Part of a small language model's weights: local attention windows, hashed n-gram embeddings.
Each number is 128 + 24 x the weight over its row's rms, rounded and kept within 0 to 255. Layers, rows and columns count from 0. Numbers have three digits each. The size before them is the row's rms in percent of the matrix's.

# layer 5 attention query, 192x192, rms 0.0913, rows 132-191, columns 48-95
089:159143140107141065117101145116123098132131125173128141092161099126124117101124139133119115143131111157118151141156126100142130132130118144122185
107:123129105147146144092116102132118110101093139172109121118101092133111132163120148130068144156112122119125131163145139154144122116114174100113138
084:168151126125106117148164141143159120145148097146112138113123116122056115090128103181168098126132166101069099152119130106133167105100113137152141
093:170128111119086094127152168119124190121124124158131125124166173139108105147128099095146138104148164138133101161096125116090138119133098092074121
091:122125101119050103099136129104122096174130105117141119148140148170109129143135106142119124137170145133134122122086129150145088144119150114114100
162:158138152125167136086104092161138119138129149144112113099112085146171117147109118167115129150114140133112155141119137134109136145118153149126175
117:097122130094087141149149098103100123120134123107145138114137167118096158111149133106119080139120139121111127094104102112114128106136103169122128
082:135137149069112116118115117143190099099099179119124178123123137100113108143123172134157150164160093189156121149115148148135117171128128153150119
097:154100149149116176143143144119143140138110134145166115135148110083109181151144161112126146170146098169134080116095153127110121139120137159132125
097:105163122145149142092108085140125073139143124126135161131150124159134126128114104122147181170135132127137158125134163128182135152135130153141122
097:130186148135123107130094157139109157153128090124139131142103149143134122102127129138142110166129127142137110111120122146092145100128137144126115
083:161140117111142134095135121173118135116152137154118110097186120104182121123086125153107079127131120103133112166135106138158149118154135160165126
098:122096125131152147126122101134125120153163152182128103135126048152133134114126108137100154136134141148116152186080128127154097136121139114125147
101:124141112175141124072117119120119116141101129146058119138150158113081140167120129117095137096118161135127140119129125117166145122132151116137128
097:080138109110142116142121130141167101137115139144124154122121109118138108157098153108147107115152108080139139116151120093126146161113100155195077
095:105104111143124112138154151163090161129097129167117109152097080150083122112168147109112131126140099099131133134111133106116099126138136099110125
091:092142114096130161165150113146099120130145134112163167126173156123111106114125161095123143134120135104109092086134117142106151126150138155160123
090:101103147126155170103166113123159084144101159154120110151126082139120157098105122121099158126140096109138139135140121145140110122129144070134109
091:103120104137136131135102097142108098124141120071153158083154127152121129107088106100184142138118129126138140144094130056139102151122163106111165
093:161149144113148101150111100151134156085146100155126120134097124086156201140137140113128131152126116158140171103145117142165149120102127113112125
106:139174129105162125114105104146129061158084150122147146125102137122164125122123109122170125143122116173146140176149156149144108126154092138143139
100:129137134137125167115106094144149123150085144122135136122094130121112119179145183130077111121104101137187130110155123154127123116115140100100110
090:137161117135161134144113154145126137160112099121169130135116074140141112141105154139137092149152132129112140110124123133133090118134111100120148
084:138138092080110195125168104137085140115109088084110110144127128117158115135185162121099155105131135113163151130175148110155147151112134088138087
100:079101112110092132124148135106145122150139104113134156136109137131115143142167101142133157149148117157111084125137143135119149111098108085135155
091:171122157081077077148127156112138137105126095083150168156169150096116147138158125146175105114098140131133095127101125136134117151145082104130135
093:125107114137122139102151117160161114116125166105157128115119117142130122137098127111136150114104168109147130117132118143148089127077136094136141
092:141100153127138106129141090152118095132189124080108161088128128128142136108135135118157108087108145128144085131148092085057145145128091149152149
070:142140129164115138081097124076155136111139089140122156137112119121086128110125130109153157121130131148083138122131115143144167154079120114142095
065:148119109097145153133159107142126059137146123096184142121100142121110082118123133127150163122136159172105154147174201155172103126155116159112126
079:184134097110102138128139123157151105094108117099143148090109153132086134144132116165141093130134123180151128118137157153132110144135108121134129
072:125110179161143149122107124110120118113144131138070117132164136179102113154153101138164154091117130127169127141112109130112107115109127141135146
071:080189100104113163140121105164141111148127110075123143146131148176141126123092126141148130200112127104106110126148137131101131108106142103179130
070:161154116102115126125160136154146104132150132142102098135132095144099127147121124131121139126120154107084133183122142144109145133112098128127058
072:133131129164140133168126116144119120133132099091106128152136143124168114097142180142121099102135154100070145144123083145138151072119106118115102
066:155159136097116125122078156144139105125150153095109124079127120052119144101129130113135099141133091135153126163100145115100151144119131123126093
074:156134120190115091122140126108104093132084116118110161110079125143100131142094166139138113113148114157131110140138158117160148146109117115112117
072:094133069152165134112118152126116112124101151146110139109102130117154105122080119088108111114125124104083158105164135137143178123112170141140126
073:152117182117177132160110080116100133123149123126148121094145127166167107137114131134152104140154120168144156125143123117063142155110133129129145
077:166146153131110108111117131183103149131112125143170081116125149096105124137119121132132114140174130118117137136121144116120126113136098116129111
075:131112187101103151100110144149135072112064107135147138088152135175117149145110093145108145145112146132100130149141161153180097131122149120094154
068:140157113076113120167111165104140143090130128147111136121152170096130121136118122127173126142118141075126136130145130120094094131130149110142188
074:122060114135127134108159125121113126124136122135157158161137123136100105141117128113069104118134140136095129149125113143146106111105183169110153
070:144137114110144163129121104141141178138177124141145109138161132090163139153139142151089150133125148139142172111122106102175068162126092149136139
126:148121111119086145137101149104148117129170132164140099116113121147132114165100140126108102142161143134125110087110096128143144154092159107104136
115:140102111090111136152126093101078196157087153097112138119129131101122111153090148139112140105118111150141107136122131133113123108144117152088167
118:154131111136149107098102094147128170127129173147160101129162127149147129141117088087140104184141130163143101165142137125119125083110128128136120
116:146116114111172115141142165090119139085116163139170150159159120130126082119126144138114099125071139150118161133117133153147129091136149126121135
119:124110136148126097107131129079196102124091169130111116137130127138150147133094154115110106115134092187138144103106115145115136101119091127098160
118:108147144122117115140129089148095184124156141160129129149109141139129105097150111135137117160160138117123156121092125115159083156107120126099131
113:180132132141143135134081139129121149108140118092098153161100138134178115121105134140167128105111110128116127141127147160126101107109098128134175
115:187095132083121146098120138107128132147151074107136118129148140100160110103145141106152126157125113121158117110157106136104155130119078173126146
121:112153189103094123113151159141098148137121158113135143142088106115136156133176141132136102144075189116141121094164127167108153134097109115107113
114:130116096178128056132123153151144122127081183125156130115112122139120113147104120124136123105117150116108115171162130093129102142118111142140145
116:126179150102170157120138130125185139131133118177167163170181134086134138124163127101133109120138099170103095162136161091146130155130098129131144
111:110096127157157151086117123149152121108103149102125102135131174109103148134096150119113147125109099108121128122136145149137112148118156137176101
124:148129137097132106118094117118107099139140160129133108160146119118161121139119139142119095145135130148130161122110121111139136088128106196144151
108:146132154160159145165122133173155130089164173093104100142116134111104138099145092073139187141142165091104104117098116152088120125130101136143102
115:132131129143145131090145148148140107121134136126106123116157176126132107157100134207110144109129138128098109125097135121104135112152113122094170
114:144153104112156119119143169170152123143104115159116147149130167104148131161141135142155179083072109110144173121170117119107118076135156115108135